{"hidden_size": 512, "hidden_act": "tanh_gelu", "norm_place": "pre", "rope_fraction": 0.5, "bias": "none", "init": "uniform", "learning_rate": 0.011, "weight_decay": 0.0091, "batch_tokens": 131072, "doc_mask": false, "train_tokens": 1801000000}
Each number is 500 + 40 x the weight over its row's rms, rounded and kept within 0 to 999. Layers, rows and columns count from 0. Numbers have three digits each. The size before them is the row's rms in percent of the matrix's.

# up: layer 10 MLP up, 1024x512, rms 0.137, rows 183-282, columns 320-383
# down: layer 10 MLP down (transposed), 1024x512, rms 0.0808, rows 183-282, columns 320-383
up183 099:572456480484491498509581519415527502494501422517492581564558551496507548487523456473535468475510512479549425475498542501529499497456502424458478485516510486505446514435477540503573516481571514
down183 092:468523494550445514524480502553506489526538541435502493358440523574533522467479476538457470509474496498530488542536427510502509482464491546518451486424522531468501405541555529460505524588514502
up184 097:512493455534514550511526539567460453510482461526463507522549542509391561490465527467437509479550569490523510541568533454495473475481522483466431511497465500490519425484445533544489501567446474
down184 097:520479448552501478492505440516430491449492505461544475457495456455555540502499525525534479568488550501488506461488491554499529530580525536433527540472488478548450494488433441468528524509471541
up185 109:451487502555472510532584494518490525581553503541503504531489492500505519469502519492472524454495512492484534472567420506524450444494499473533554448503496551579472441493481456534478537460550455
down185 101:534559579483500477514476445481516459506506485503474536515448410454509492502521508497476451476547551514481500502459494513458523537443450472500505519454555473493531528468518427503500416526552462
up186 094:512502511539518558511448498520471483496500482571463537447495503521499499525479466544489525463530510487484561461502571450499504483564476498505519448454505495525527464542462491462580567446568461
down186 101:503541508483480474490479482550521529529499527405489486580530502515441475485540459484518521500452559465512466464541422488441505498523448547473452415509559544460458543519457528525503436516499542
up187 103:535467518539508489474542531561530604513562507480568535475500507481563528461577506461492404468547501520579461523555472458593449549558494448462518537546489546435477531536477487456503556478537525
down187 111:504513579578464487573578505500507496486574483507549579475555469510524516495530531457570451543472520522512423442487439489474466491494441509461509473469479530468543486453489516552482513533512548
up188 108:525521499472473550479528517544523540538556537547470517498533530513432504513486511466534548485529544526417465473536516475519465471575473496446461487485562470513527545552460521512573453497440494
down188 101:405493512490561508463488544439453520520489489458511476520517407462518437471466497440475485487545504480453537457548506507437523553517449480502477579536522495466490518488459506555542468470529482
up189 097:545483494494484501562428508462559478515546460563498501483549449526526519530524551551522471562481452476551514510462482499513545527489557526439506470472504472520401546563466425527487501473490517
down189 094:591513562537484559532454527557506551519489485450438500538546457460490527487549453515459509481569540506519494452506446509494543528461494479599508478502529492507579502470539536495460511522512492
up190 102:485584463473520531518511569502491518434518526517499481455488494559429479482524471449522452478530549510463475595541444475441502520463479445522499443522528546532468485479398468615489464544546485
down190 096:547515491496522514584543485514544454430429473461539489485536519485569531476549518516436519548506552505492487491518550482499497495529534555488454495550533552554463502468566552499526515494470555
up191 110:466518432520588426491465492497508471458478548491483528466498485579507512579425462491472447533518498484528463497498472546506516467537554486513538482538500497501526464482456523508520413562535488
down191 110:526468480528520486526526492433483500496510525500469496421469529509450513535516467497480559549458448491503457518554485507501508523499535412514545501494504463487480597523489500490445511539522496
up192 100:518547568490541544533480524470500504547516562460525486565479531454494586494480469475460566520520455469468499512427504487490536501526472479501533409455528512474498462524501437444477485481535528
down192 099:555464508497455586472549489520489546506552502593533545474503482516423459527524507495562498514447468509460427486512468473572496464448512468494467479457423501554536523478500503457506557485501525
up193 098:471503434520430511449445537499521467487445510449544505483535481506554557483499489501498498508527458528441567542474441468539489485497453496484508502446532474402500483519467508492549510452495434
down193 101:537462492484599505542436424501534561522483462485495477498436523506467480428514534487478426583570539514492524502485559462536513524594490497476479465472437469500522579514518479485511521442477494
up194 111:491597524493454546441545491531553442453488423464540527483470497505481529545488475488433492508544472535490513514499506456475544522574522523524510529485463502510492564494517516523531519430485558
down194 106:539480432515500475516504467495510530500516545500494552491458543432552447503546509495523528462481458477446498433513535501431541419501543451518505505535478470524431478472458487545502476468534530
up195 098:478528530563534540456479458444499484480520435520483556500571460479484475554361444544541502534569577437496548488415530540550417551503473520496526507535559550532478539524486463483507483403557561
down195 103:448475422463521487525508529537500599470463551452470465572429515531491567431515542446461525538460464475437458527552505487461492480526525468518513533531466461426565506492505507565518479564436442
up196 107:529503546461522441545547511493470432485517449511522438519517456465551533475566485456491498525549413509495517537550522571548482470509523558470522462504482514484498463610484530598493441487515430
down196 104:431538408485494460496487458448487511463512488473492445496483486496478391559485546474485526592525452531440538520551523490499490502478499504441481507547549470485470458483479502517491481516474486
up197 111:522480400498525500464540457502409622482452590574509506439533479496436476567476454463423527548446447558534493538461515532474486520452533529470488394464533469475479547464543457456538509511490462
down197 107:469419495519515482486540541461485533482442490575518477395504533497482443523533452451513519462489509539558458500446482462549511491594522427515549496477506469537449508550526483433557452530495540
up198 099:478532437512511517450421501459509532527522522527471532504543506443506538543493518484399541504547539520500388515517482479484519528445507429473481489474501453546492488449529575495509486435521476
down198 095:500521539477475478535535493530509455539483529461477493501512557513453515526571473462525528514461484528426444547444561497477540471410493460507534430466503505511438573518598473491492484534482518
up199 094:497497461500487417564531533524523455463516504430483529530478536533538524524531445484482464490546501535517483477509549524501516524444408452541532479473496525462513529542467514516474508461509460
down199 112:516507549483437543507495479478471530520479470546490509502551550516509522466589527454606479507452464606441478506480545458467516480478616497506459534535479502526591512488512489493465517520506500
up200 094:527509494471485433506523488488508523551460459490514515468463446509542503529459561475552494487519468506482453485514515483530473472501564533561514420496409456495477458498534498431528513466511476
down200 095:496443517430456559423534546467482541465495487518438463481539470483521444541499534497559568535518516515455507550488533481471386500568486486498477540452515578481569457544490498510526505503432476
up201 100:489504544481462558547496542570544466548441483528478518519530488578528493525576450470541515550501517425471502510499590517519485479527449527465574489520504561455525491510522433514510529536421540
down201 102:503495468578556421580393479528467514491624397497572472517546550494522503502448443532528583490523436510521474548508509457495491481479564420450530408427506511450443558490487500517494525451524468
up202 099:460555449497458524449487569477457568434454493513437515525518457486439508568490525562499532488514552431396438490525490490525549517523484512539507481498432524473541504532458558507501467559563495
down202 099:451530535585547564474444475521541537453527503449479511461521496428528516522509544555449530451518446497489523547488499490487472479571416548554517493496470505472418456477503396547427472505529540
up203 095:582381531531554454483540513435492477492509487491524546500461450506458464470529448488460481364501491487494489515510511448420525510503545537521491566500523537454500484446458502474551466532473500
down203 106:435528554514515521438505493468441468499551537481364462520509514481470555551525499498535544457529525570493471522469549512477538530469588419519520557466538604517486470499489538555403502466524502
up204 103:493465464499572481531500450537540518468469468546572573527512542453462446456459548475514518519540485549454504498526460487534517532563549511487492507439510503487542512504496522481523485503476503
down204 097:553517498480507569508522473492517515551467509500493481546508415534452469570564474554522484548537492547490550552482468583546548511525534450522508526552468476445562444485557477398488472535499533
up205 101:551492488489429503530514529495508438541463546533489506465473486515478538488494528469562506517542522454415456504406525444464516471606506567532522500549447497506460548546551489479415533575571464
down205 102:537486590562481508477520461473593453422544474455470422509531447461419459463477515507466497465613426583548555459498555535572519541476520505542522505468544452505507445503537520509461442519499497
up206 096:536492421539508556476473477525535514493544486469525529470453554494542504471510498535455436559526554536478532567482531567495547464527509547519461484463554449463477531477457498488475525485553469
down206 094:563535504530563508466508465534506476502467566600500429560510518499506466470531487474533490513500475534468559475497566473527549536497558444511524489489489539487508472496603447493516509527559510
up207 097:533530476490491463508561481473478538464501571468523487520484537543509498527473528476535548543547458491571493510505528480534497505474454535521526500495588539450483434586492509494468534506469509
down207 094:554560485505545463534517449534542546505448535484543488519460492440444552606517419397565439483501492493498478524511430503591479519526418470500449520468509501473505520438471519454542528529541519
up208 097:502451572551489508500558539596447556469533525515496522466510522462533482491570441450494518475488563582512489461479487475554552456537546482498598506502423550505564489425446455489457494540441434
down208 094:505516425498568461503469543505476453446550522494580543508560477487517457469572546550503488525454519522509465471525483497549531548505497469461498513447572543503483496600627565462465567488533581
up209 101:554440515536544463539529469543483530467554453484532483451431461564456474434506507426488492511512473509458479561547537599546466444513520471513451470467493457503424579535537522564453528524527483
down209 096:523410522566491431466519432511441535443527553517539443529468440541515450468522564478523522528489480565551547540577500531522397467481528552449481524540496406524521437500442546450525577477472490
up210 096:468492507502500467498511499522545548439548484470519565505453525507468528445508432557422554502506476578516489524558546496476469488522453487546541538445565514591449500522512451482549482500547600
down210 101:495536514559492470524477565508467451478476488500500519527472435479548464548406498492446461502542508465419456413520520564522510531468545517516517518431573494456515529415511561558554572573532501
up211 095:523522471499505557540461493518491479459530445504522499468475538560512529512518531514510578515509519523520499471500468517470482500611518519453387450476404436459489508487522486476494499541485485
down211 104:470502525540537543461544540535476555514503556418432481492434498560488514495539509514533426491439514512517494457515502489528476538522448574439602497432529516473501444489513497449488467557459502
up212 119:473431462463536528467470479508507455433489533565465497581428533486416557440521612469476474510504449450434471485513461524497539424458462486528576536498477571492558472470525474485517556533451436
down212 123:450572579507541483471559484458473554495484538527432497485497511526581497511537554485457471464489492470469539515578454478499541501557504427505488602501497511515512464434551475450524489484460420
up213 104:441439493472428434524512500458532497559541447560520467513475476451542528518451490409472526407464503408523474535545549424538468495528479537479435566471582491462518526445481546536512487486527535
down213 106:468426456440486526521536564505530491480491473485420490474472533492432546458496498489440447486461546462509448481540544528539490501496435443459519500573480526430488563418429502467500421484419429
up214 109:511459483552458511446477519502469451527554553537581489475495509505533470540465502429494584487497466471436478501553509551453521414499499456543475442505535560531428476514556521487499510482474521
down214 094:431497483562471518493520468488488559430466490456515455505492496409539482453500469493441495474517535424490479468487500534400557567487581485451511493438503481505508459455464529471584468493388516
up215 094:506534483423492475487504496506488515470505520489469484470538457574505480444454425496551445533501522422484491490536514501513524546438540480497488539552563545552507513535506483515500486434518540
down215 099:480485550454477522490531499511428464532467475451559460488526479478505496521495493520502472551420510537537453452512536480451527462407475499530411470517534463500468514475505490530479524461477427
up216 097:530514540458503554420534508474454478452492477526525472463458543520471518538486567511512564507514491451475499534492524517481517511533497489502473497508504507504514489508437484514577515494501531
down216 097:462445533523548426476512552468565521506457496544502479483478593469524464506495587473476503535500529458439478551506448520493568577522476463493446558474532559501523541476556527491516530519451502
up217 100:515455478500461545465498563522486476452474472508466503507534511422545515511379492550491521473512515490446440489527539496545537466516494547507551408442556523411553484490481488454586485507500551
down217 096:530496509507514455542521608502472492552514454546571499562427477503502457536489495472561457476571496482451509494513495447552478549479476525523444495523532520484542571500493522528502523517550477
up218 101:483509611454443539534505517505532548500465477550533563543474472462428485519510485499562513534579475504462490471529528526422509464485485453447437518540394455466473519523392561580552457558452455
down218 099:492502472525558517502488561480457469499533582529468509562544574507501487561520512516474476464419515425484527483529503460532466565529498523502546503485517551426558482530518477506549510456465536
up219 099:437471439484525537454533473492520532466563556460430504514560578499500463472456459490503551519534495412530505544543500552443426544503448508552479516561553484511520471499470463493502493495462450
down219 096:544554535507528461490576525411528526558480536508518436472544484590550564513547526474504543502448495497525469526503476423560538491497495507416528450518460521517518563479555483501485477504489545
up220 101:528591458499475462497470480484486494508427414494598533475536553536561458455476525471490475503522493533492560542442531586461510492516515539476469515526511460489510501541491407472524496500541504
down220 094:556439534499499537453448518468421491567474460512426501456532514535509472528512543458472472456466470435436552450493469505477542510491502560539542504530498511540496465563508516551522542537529542
up221 096:506505561447548502469480471523527463450481484563502434501541522481499458432451600454462522505481472508505450490471411471486420519460470491543437570461531503441468493419499526520557442518578541
down221 097:478469377428396520459506544542500458549504522433478474487450537498527524568469498535526499555495558530451500524478451489490483596508582432497581477522380509534517476572464554506523454508477484
up222 106:536486571412443529509495559573495467429473467413444451479512488591468468507549457468492548528501505506536503510602502571550471516529539504459471498526499489531537521531481461462490503490523488
down222 114:563454530517569544541555557466526472452539442459489518533519539445450512597471456472540505470496436501484443495468451487421520498506526502539464516466502455551514533502491460501492535485556470
up223 104:495489507462414459502559446596503504447414501473517460512521452487451523474460512452506481564487491501478491486481482509476543486539529500461504506472598484469492530518485487457453554535469480
down223 100:524484521511548591512499489501483495534469521534514500419481514484496502510572532485507573510539518475434589503539558482490481446425405462537533546464527507481507520405495511484497523474444595
up224 100:467526554501550422510476436471493518483526511578444462517462558504497423471457480444473560483479441462458413502480548579532448600470501452544534431489444539519526528512513457440530506569509502
down224 100:491477544435486487519522506472462548586488464443468464495503449586532547493438456506526436477479522440515516468444511492555482579513515534472499420571537527488509535523499511541443492533483502
up225 103:422524517444520412465549572492520489494510466511520492554451446484555475425369536463464496562424577497525495461550475652579489512494477534531546468446494506547447516528518492537440463528545515
down225 098:533418532478566489498455461557565466486552509520533515496474526473547403529452555548525511515541504534527466491483515580505508465511527499495521472555508502487503490434485486504467452515573524
up226 098:508559492491598510496481509476551523504496526570530516447463503528468425506527493525515570497531459475479555516553453495566346500472524513478543553475515541528509556473481487447500597588509455
down226 092:474464475494525563514472448537428495520533530506507485522536437553501518488509499506447463467543496463488496507454520495458542548482566525447502509501551511538500480451464573501487464532508496
up227 100:568474541448377550531543439617531521519512395533573555547534473487488492552457510513458476535447517453523386540576548528472493457522550483505537475514467500472434476480516461491503546464552457
down227 097:477490434504514510501522582449494554450467500497524493547515495515514498456568456585509501446529500478525453552517481446455540533549517462377425499506490532488517499568540580517498443490474574
up228 093:477504483493552556483506507514505516516492448473468508449594454522456484540485477475528570460410474496545526512508471499505511491609488556481523470552416533473600486523477502567500450522480524
down228 093:579492487541511521503525521452484491521526506478484523484457532562520478449481526468476435541538503428503538524398520552496535599524532488495489525433494505495458497481547496453480477438525546
up229 101:519503545453510542466513540501531498564465414458488540397510457430460553481395486464446480482518508474513514507552512593429490525479525473577462523552502571471447551453507477515477483495557475
down229 108:483453562497482609526506536554524475452519490543441485510553576506533472520505512511528525480462504459425524442489452416523433478525485455415512530472467439511545521540520459472569484449406498
up230 100:537526503452528480477484544590453468466504496470498543445519496488483509456492429469492562539492457452521533553494546562530483482488511553530494484479500447470590469439462437511499462513492484
down230 095:501522522603512452482505500481582481494483539450424501494528491508446456439465500403426495474536459480448504515573420436475475501485474523491506498494526526535420527535531504487492499415518480
up231 099:509483444523484475415550455508468482456556543447459519442499534546483530528444559519479462524473520522498458462560491598492508487519489491543483504528493482518492531520466512423441422477564534
down231 109:502546423520480468462558508499468502485455457539467550448530489499483514464494561516488469544437453557494487462524490522499511489485484476487412580555529560539546545546544448505456495503514446
up232 099:483539496508446601437494512460439514503439500469496500469470554509463469561450512480559499500470496475498430515487463450500455380526459533453540464516513471581507510475537517478470490528544380
down232 097:455469542563536519500480473498466453465511466448444485453470556466496401431481509513541512454509486508489531534384538456534459494476458540522477471541431505535566512501539468476489529505417433
up233 101:530429537515484537550550456537498489486524507485523489484448547409516520488495518520568501474509518549525594475463509377481504532460521541487493509539520490508499491504538438497549502405445498
down233 100:559443518468452436525468489552460425488488548494506494447439474511531553444578479445576505523447531510508459464514515566450469469498521506511558466542520529520524503452405475460432482533533550
up234 096:562476461524550533473505479505512535432481474528493541529550438466465495462562513543501518540538469468455522556433555477542506481495506583467471467499441532429512473526533500465523484475467531
down234 093:507514504485433561454482518475542518573444487457508468481523523510548540546465514497513456476519536424536507532459470484539519497521470475486422542530544527501527511483505545477486480494425474
up235 098:500523431529514488436508491538482454535525518592496538498455545481495489476462476449536526491435456483521528458496449493498480455481467490468508521506491515474548524510462451503516498520545523
down235 094:498472561517568489528557465457474493462511521487567467519586493489491460492571496512499445489515482516488524495454506461586574439515459466552498481516518573488512561520519485518495504447515479
up236 103:556500473475536541396489481536499586486457582471493478464537455499487525507448499497497453473487544460452505489462534494517507506519566487572508515537509464528519546456469415518545523441480517
down236 094:461483487555458534531481480445504421506506431513495507525462515434505466511514559524451572468551407565524473481492445416485522557520470544452531469400503469474581440534509513457527523530488478
up237 096:501552527452514423496507452516501500513465390493600502576460510538531545406534560485437510493549538473475479489465436517555513424469446474491533604466510530486471523538520475486584502483524510
down237 095:517534506477526546443480577533543571523521495490413469457531444492536542490397457501479483494465578483464487432548485508470425523566524474532506481531501455557492462491492539519472465512446452
up238 095:578569511536416508518513392469471567567454494465479510494511478578447439523484538472459518495489495469480486481533532469503534532514449527511430515469513492505416541531537505465524425448545516
down238 099:569591560474497503513494545438476578543536461506455531512502490472490487472515488495503497455443565508497514523503538403490483511404468492403483571434468466484489466502472563511529513485480522
up239 098:487459495429456576419528538451523536515535468515522479495555452494465511562381455507516556517508524549537456514517518421488479456519503452473511568530496408507553417457476502517539526483545506
down239 097:512470490537463533511476493496570503470486513484466556477521523559511456514511474499483411455474492475514413488505564510545564573480518534487587545469519483461476450527498480472521483521522467
up240 104:582478465515445537559494482497542485546543522483458494511526554541494518431559493540481576512495456487556504474609478471481498558470540490517494488495469534467550490518543551457444468538511491
down240 107:489473495450518466456467515472467518519480471472445485468558526483514476513528516530478482503483520485427510520538422501543524568512527512417524485552517490486561498523483556447510472516401491
up241 100:488592540506502486493476438455478476531469501499532516499495559488474509519465537461587539490547465457461507494512480477471499453599504509542478477520514489500484512559468482447479426543528506
down241 096:504544519431474548502516448508497506517515477516519534504502485519571576490555511541566534492540517574489451465500496532434482532430556494495549432439511480534490452426473520469493549596510591
up242 100:451461567539531485514512569461507476522518540495461523508439456508517474484486518368508435462537473500485526536523464418497515474491474530507523517529459456509544496554489541500524551492513488
down242 102:575504492590498471510502524447498462414497465557523499485561464453499458463408439495511551468480562521500454498478484525488539475501440475604517455463498581507475483482462525540516556508501494
up243 098:492436550468473503474517481465503527446469511502497441553451536498566498518571534511493464480520464488525539501536472466498521566424460475520559484460539489515534522531514489526525491512499487
down243 095:480539513510485529467496463526486444449456544532559522476493507525476426489448492473470552537545468569488484471485537494492528530516506509495489430515536502526423511451505466452537537487474424
up244 103:497550558465562481450475532532526450511537432461452426506479484468455490474479515504464461574590458592469502509510511531519512495510534520508509509439523507507483443521500507499505430509510508
down244 098:420474511525459568503519509499497515464517451547491576467555551453477547459533512495543519483557480413528453557492437438493495472516447445568533514543475461507551516506526532447519563579479509
up245 103:555542510433556495562523446442479472509528513462523525526521532464560557432578567490460405504504448463422489477506436571518501505498456526591574508513466492491432510492462424462552530500492452
down245 099:512469450523482533417500459517452591546468490445504521450521499535476534565450481558561539466553533495506463537495567415509485521464523513484488424545496485498549524526489528525502510518470481
up246 097:489462455519575563507502468425475495435487560497484444511519536493560470516479583473468513448497452564489569529564558572532476478554520500520495450507556522584407495496492491412482546539446500
down246 096:492556535545536487451537530507462473496508518505519504477476495496554453505539530408500463409445508519504542490527528463487485506464547471497480538492510480536501493530513546519499476518550451
up247 097:490504470494486506505456520542460472535561486565480501556425513532491500536520466454492438413513519518507506445521469535478575488413430526475515478488486530510517499566526531527521556433522498
down247 095:485507488494557456562489529539487463430526498549568575475528490485431436516489538479484445527493498458486488429460540492507506486490514549514441498436541408502543455477467533569539498490415534
up248 099:457483522453507554506515539429479478412464553557493579485494523507455446498512489519571443466537521538486513504505521505487470515456506431474481521451428422488521473557470545528492533460559490
down248 096:517412534556469484517524534505455530508485520446480536489545567513392518515464498481485550594540511428469570477483524520443498514479435558510577464501534495542521494482559549498547431534567443
up249 094:425533559438483475513546467520490516510475482512441457433580482506419482494475548456480511530422485556448530501486478513488523442530509548497531537552530530547496565578479498526551487542479494
down249 090:502517463499504513550453521556494503466481514525501485489489503511482489544456573479483482462456531447539488418584459548490452507545528494496468538513551475515501532460502447503565545511464496
up250 105:432523489435428505454475545541491536430450493466523493455487572475480497515553448536481457530528471429464465523477561468524473523502494492452484465551497545475534517537446527491517521528475489
down250 102:528555535501479502498561437495489563467501538494515495532494489536541565442445513524433438519506513504533463595545477555495509465545488492479451547573477431494482425449509493478468504497502467
up251 096:482474529522449524476497532489499530538500456514518477509408479536506486623524525449532479479483500477505514489482479380497495600497536515510448525486493561498506481466483476486444491576551525
down251 096:485615550457575502525469540494418502508479517514514502511520490486477409475460451512493481593541505485524512477501503514463493469486465488454463534487515424476439509461575534499503539511546456
up252 101:476524478561448530533513450459526517466489407529536473393451461422456483480481467480514547528402522484464508509501420461504511522477533490480519505516474509409550521558508566487536528476554539
down252 103:494522439578577471548459530585516496485543531459467484459433456516448503498525496489548554523407545550449474509501507548436559490468416523510526469495489555481496517442517502449486444507514486
up253 097:481565520485527525565574509509484478490446517546492496509559550477499524459487444560525522507466500459520502464519472560477530529527457495438486416566520462494493550549557455450464508499453447
down253 093:539525489513500493524541564533569431491490555540544498526517439451476563478534527499473516482473492558505468474516456519442501489517547474560512519508524515483478481472468546536471515462553531
up254 097:477453527452502462489492467551540447564461514446493462436462520495391440499528510441496559503466579463517484496507493528517551505425424512481463557471412470551464487380442545511528484454463494
down254 104:471442462476604570449495505525550463506480515425501511529464525497449479499528492579526592510526538512433500478436492474561504487475487510518521557446524493493530538571476535484509504436520484
up255 099:431483550469499489488540480535540531401579561457466557515515518442501465514436497501580521480426501506534559515570511481536485488550582475511560472469515516484461534516496544538520487561521466
down255 098:553461496538512461459479450443505423537403484553486519476455517533504531528476483519480438508461464505436503581461473473478517478505410504485496533428571544461551452486494469515546460475621500
up256 102:516435488479511493520551426481580493448498493447469517428476547502465529468536512517526554427543462592477558511488471560443520494516618468506536515525479469521465507531482523568500420468538485
down256 104:545512475509526500508455530462503523471571483451494421479467547507413442509475445562542492514528462534480522475456476488537498532462507461407405491494459532467474528579454454492520481588466505
up257 101:505500506465483462533497524586487463474504598528492479458532479461493481515483474433479515591502466482504442520547499481547542492513522511523483433586467509488503447552523487459534459515510490
down257 094:476485488481474500508484509487477548478480501493543481519531519508503546517480498560517441485529493546556447570525428548520505455470480577409458516535563455518440518447551510480556483569503499
up258 094:530506542524458470569406483476451407468517499556457581490495480471533517506549567487456519484437518538468468508447497505478483547545542532549575538410534533464558531546474486511517456440497510
down258 093:424519550478497496465494526515450520466510478488436567484525489511492549446460574464580497525479535408428499538517469487466594507478477467492458545478505508514457483519509461453484510476530569
up259 098:432550495489451462462540502461483590531502479552461446501508596531544492471594570491497523534451568531524433495445597520525478514417446442508546455463543491426502517527521508453504492465510476
down259 095:437524479536483492478482438474500507512511517502415478462531498508474481480486531490487505536423447451516512551503448491513477474553508510537508441559454487517506526540426474568445563516488499
up260 095:475462513445442483438426533506512498562504475519490536406541538519522519515540516500535471557581538482504563465564533449502483558524492460544551409535472489470506471532497526493514507502427485
down260 089:558513419522503466485434497460518460509492487492500500588488464541534563509515459522545533547519542466490540500578492571571545469483517518510484581564579533543531536523474491518526519530509501
up261 103:486521501560550550510552545468527592501492470521469485487460523444480458482493552501462572549506515449518478516445492494562537485507500471499518524437483538519503498488468607437520521514495495
down261 118:499532537515501501476496536428455511637558463487463416453549464485512508547511430551541482447516503530461535536525470464499433461479508464438546460470545504494516441515558509515484428523543452
up262 100:488549495512470586463556545444583503508470496549494490490501402581441500484544493485523525502540518479437542534510528474507471475583567499464470469493481521526526476582508618509486497552514536
down262 108:452521439465562524456466534564523600471530492448473506435532522506412509427516418523493465573457515582621538514602504549493542510550518490470535473536498464547494528469486497582505540508532485
up263 098:527459509580446499502514519470503475510408541476491481490504520469484482507542572463504451340519521561510501534551511451458546485497485546468548416518441487450535495527477509428508564487566516
down263 102:531469537467458470476479437547427468489480517488361534493511455477472505538488442471488510427480456496561514502530565550488548531530476463476501593478520453495507551488463465508495429534481545
up264 100:495475485487481447448551538578460478517503490586437506521449571487404461492471475516464523583520454478431530519511560441446484494513458516480498429490479522444515422598423431493506476512550446
down264 106:483493473502483531520566405462429444546487484514459485469541471477554463530454446519465528486519501449543516472445457500498518515468536462546536534456511491481473424504501477454505515498511473
up265 094:454512560530481579514506463523518453532451578541473448520482465499501552504502466517548498524488406488509483496489437472549531499481513539418468540517486513483498463465516512505539512558434457
down265 108:481520417533570493474489550412478499491494502522428540509497502456470515530496499470572565488456537448544465453543470552501420510475461485392553500577557596521502527438510499462494478493508542
up266 098:525471446467541509525519426546527496494563461507542505491516448570470530466458495532423466544441574587473551434423552459438473497418427501552481475611419563483541522499465573532459552526538519
down266 102:531606506514499567481565521507470458594550501442460443555500459503394466474515470499557504497566520527421485510514461452500507594487507511465467535457475433499563504493491488502430492500486458
up267 107:511449530527458500506485454537470489447535450473456569530513525496541562497514485511468533485525465484517486544494560483452498540490487531460516496520525497539465563487520568457513480460543540
down267 111:578560475518468493462572508485553494475490496485483541497490469518592429473567516530459445479520489541540455483489402481550543453544434554443445495546466507468442542429480580424510579489537518
up268 097:532518560494558503477484569617501524550495517549535514430496506446534573521463454536478460460517455508433541503501488511512520546480481489478508530474456460581532504473491525503449500458497496
down268 095:471579503441510557512567485468554524464540546499430406558478524492533532533514535490526433525557506551445517453498525526459522495504451533483509492458509447613440491500511469523444548499500473
up269 102:578505538539516480467477544476544477465481519541492515518550513454519471490473580548455542510529546537491453491561501513482440440509478517590531469499508533484416484466549510463437589445452521
down269 092:528498485505505571444517532470522586501524494483589588452529462425563466507488456449560498475507443517545495521402512431555445496551469450521474490545548534507555453498503450405521496472414461
up270 097:593537508469578582497482516561512533443540449522506565480429569554523516502522544439545536511514461500424567459413461616521486419551519459452478493475485483503536541494451404532530536526491546
down270 094:480577576444466489463543462570455523475484569512457562540566457389526489488487513554496583452513447532525438479537516500492484507557525527507528505543564467523541409528509481503546438498495542
up271 093:501550490538434542478470454461438548504500438453484510519469523504516491483483471496410543531515557474535414470513487545528538482475442520514499515434520515516539451470490455508492514464455493
down271 095:487481511443500518488458543526481482504589503431503581468435458508476529461546517639526437473466497459530493397513538487469603550497471508477492516532576491441379548571545528468517578504552559
up272 104:572534578519498509463456526552465491532480440523497460490485529488517569483517567464497515513556531479467494520522512495575468491524516507497476470527500416471501522525535511500591518430443495
down272 104:510504535490496494486502469513456499536470471528508486518546533485476490403506503567488460446533517470468492436530482607512408469488512559465493530553507492539449438536515477524444508555482421
up273 098:502511516503469523470587496440501483540526462491539520536519608495523483565437463474498456535448472410532403481468491546489517455499540529552522476484416506520505494487489566511432462499523484
down273 094:500495457506492548513510549471475526509426530511474511549452481497559501418441512519508527462446510505499495504497470543517536483492467493525591471532560506453536466510535508570528515547533526
up274 098:516462430448524471516537423466498523456440517552498500482488541541475467524528525458483470464527457507495495500531553423586452499505453564489515567463421487510558556458508488516526559527512508
down274 097:505533486538495518472497557510446513451537504467491529492539443478566482486549576466484474532538486408548508536465484467532468542495463539475572534498508449492503491492451500547556380489466556
up275 097:483516453552469535454476456550529440565555461474567504503583511462464497451469559518449533526561480495479512535513545486523504474504508498515507496454501473515549411474476526560562505490487494
down275 096:505463568534576402485521419467451507481522502591520485452498498470539555508494544464530521521528416546507489472502481477521566559470522561526483477522511474555542537484524527523441518556505496
up276 097:520505525474486524499475468533513461450483518454440441457506495420503438451497439494520464518508555454527585468528497449552493586479487440461513523436507523481459491525510502506454454529515462
down276 102:463546446530477453493423501527483561558511475510462485461500562504479521474439523567435480522591515458476475490555531539459536400522470501523457434601493553557515499528495486448516539424501486
up277 101:512475494377590507566485399553473455508433540531570549480493495459467483526415469493415474511469479512553370436496584506496473507470482480546536471518452523473476477472473513481528507497509517
down277 101:478518518512441481478496526465420510468500488521398463499552496484529551567529512502469427496521493491496534527493511495517539576444475427521539473544498445558531492548472506454461556539550383
up278 102:537508526430594477527544470475543527464467510480483479555494493407425508482435538423498458574525437538582416447530534500455455458502448493474524518472468484480411500469419453527572503447488502
down278 094:537425488551460531399516463594487472533462562492532506529460504530473507538536511548490504531557499497472542473435458451514502444498509473538490538526478476554469531537513531538516501534489489
up279 095:487525528452545516516474424508493389513520524487555480437510481537520500492511562487443450517535422459522423487581548497448473540477458431479505471488508471439507447386492449484538443449478454
down279 109:564527517521461505476439505507504471563455469506458511539503448469447496449508514480437502496495487523536467538478481537480520470439522470558550504509474558500522566517460552505458564490447498
up280 105:537492528509527528527533561435549525459576499448507489550543495497477464479480502503561468524591503465474492481561439541488457490571505470507465519532587488529552463576470444486481494519468459
down280 103:552454527517476522591435518523539419525548516483461493488569477519518441519514579539535489530511469527469523544448539462473477530546449437473481512520542503522533472589471571497534500577564497
up281 100:553531460414529475503505512437494445506441462483419441551603526557443485536436520493484504512516442482509457515504494504578483565514506472568541512497552601547471489474489465520479406523539430
down281 102:457441504533550501455502492521433439476547446519587538577425547477458524478477481442453487417482482532416474511469498531527516506473487429440530503481483491510478541527535485469491464523514486
up282 114:505501525478499484489440467501504503497463505558485518455548621379464470519571454474538482458589459554534488524435541512423458544526450506516573540486490429505463535514470521477469449536487521
down282 108:508496503500487489534440460470459468533465508513528399504502430475497514479474436473415502496438515512537514481544476514496515469514525471475466521542509463470508461555506535526462524465488515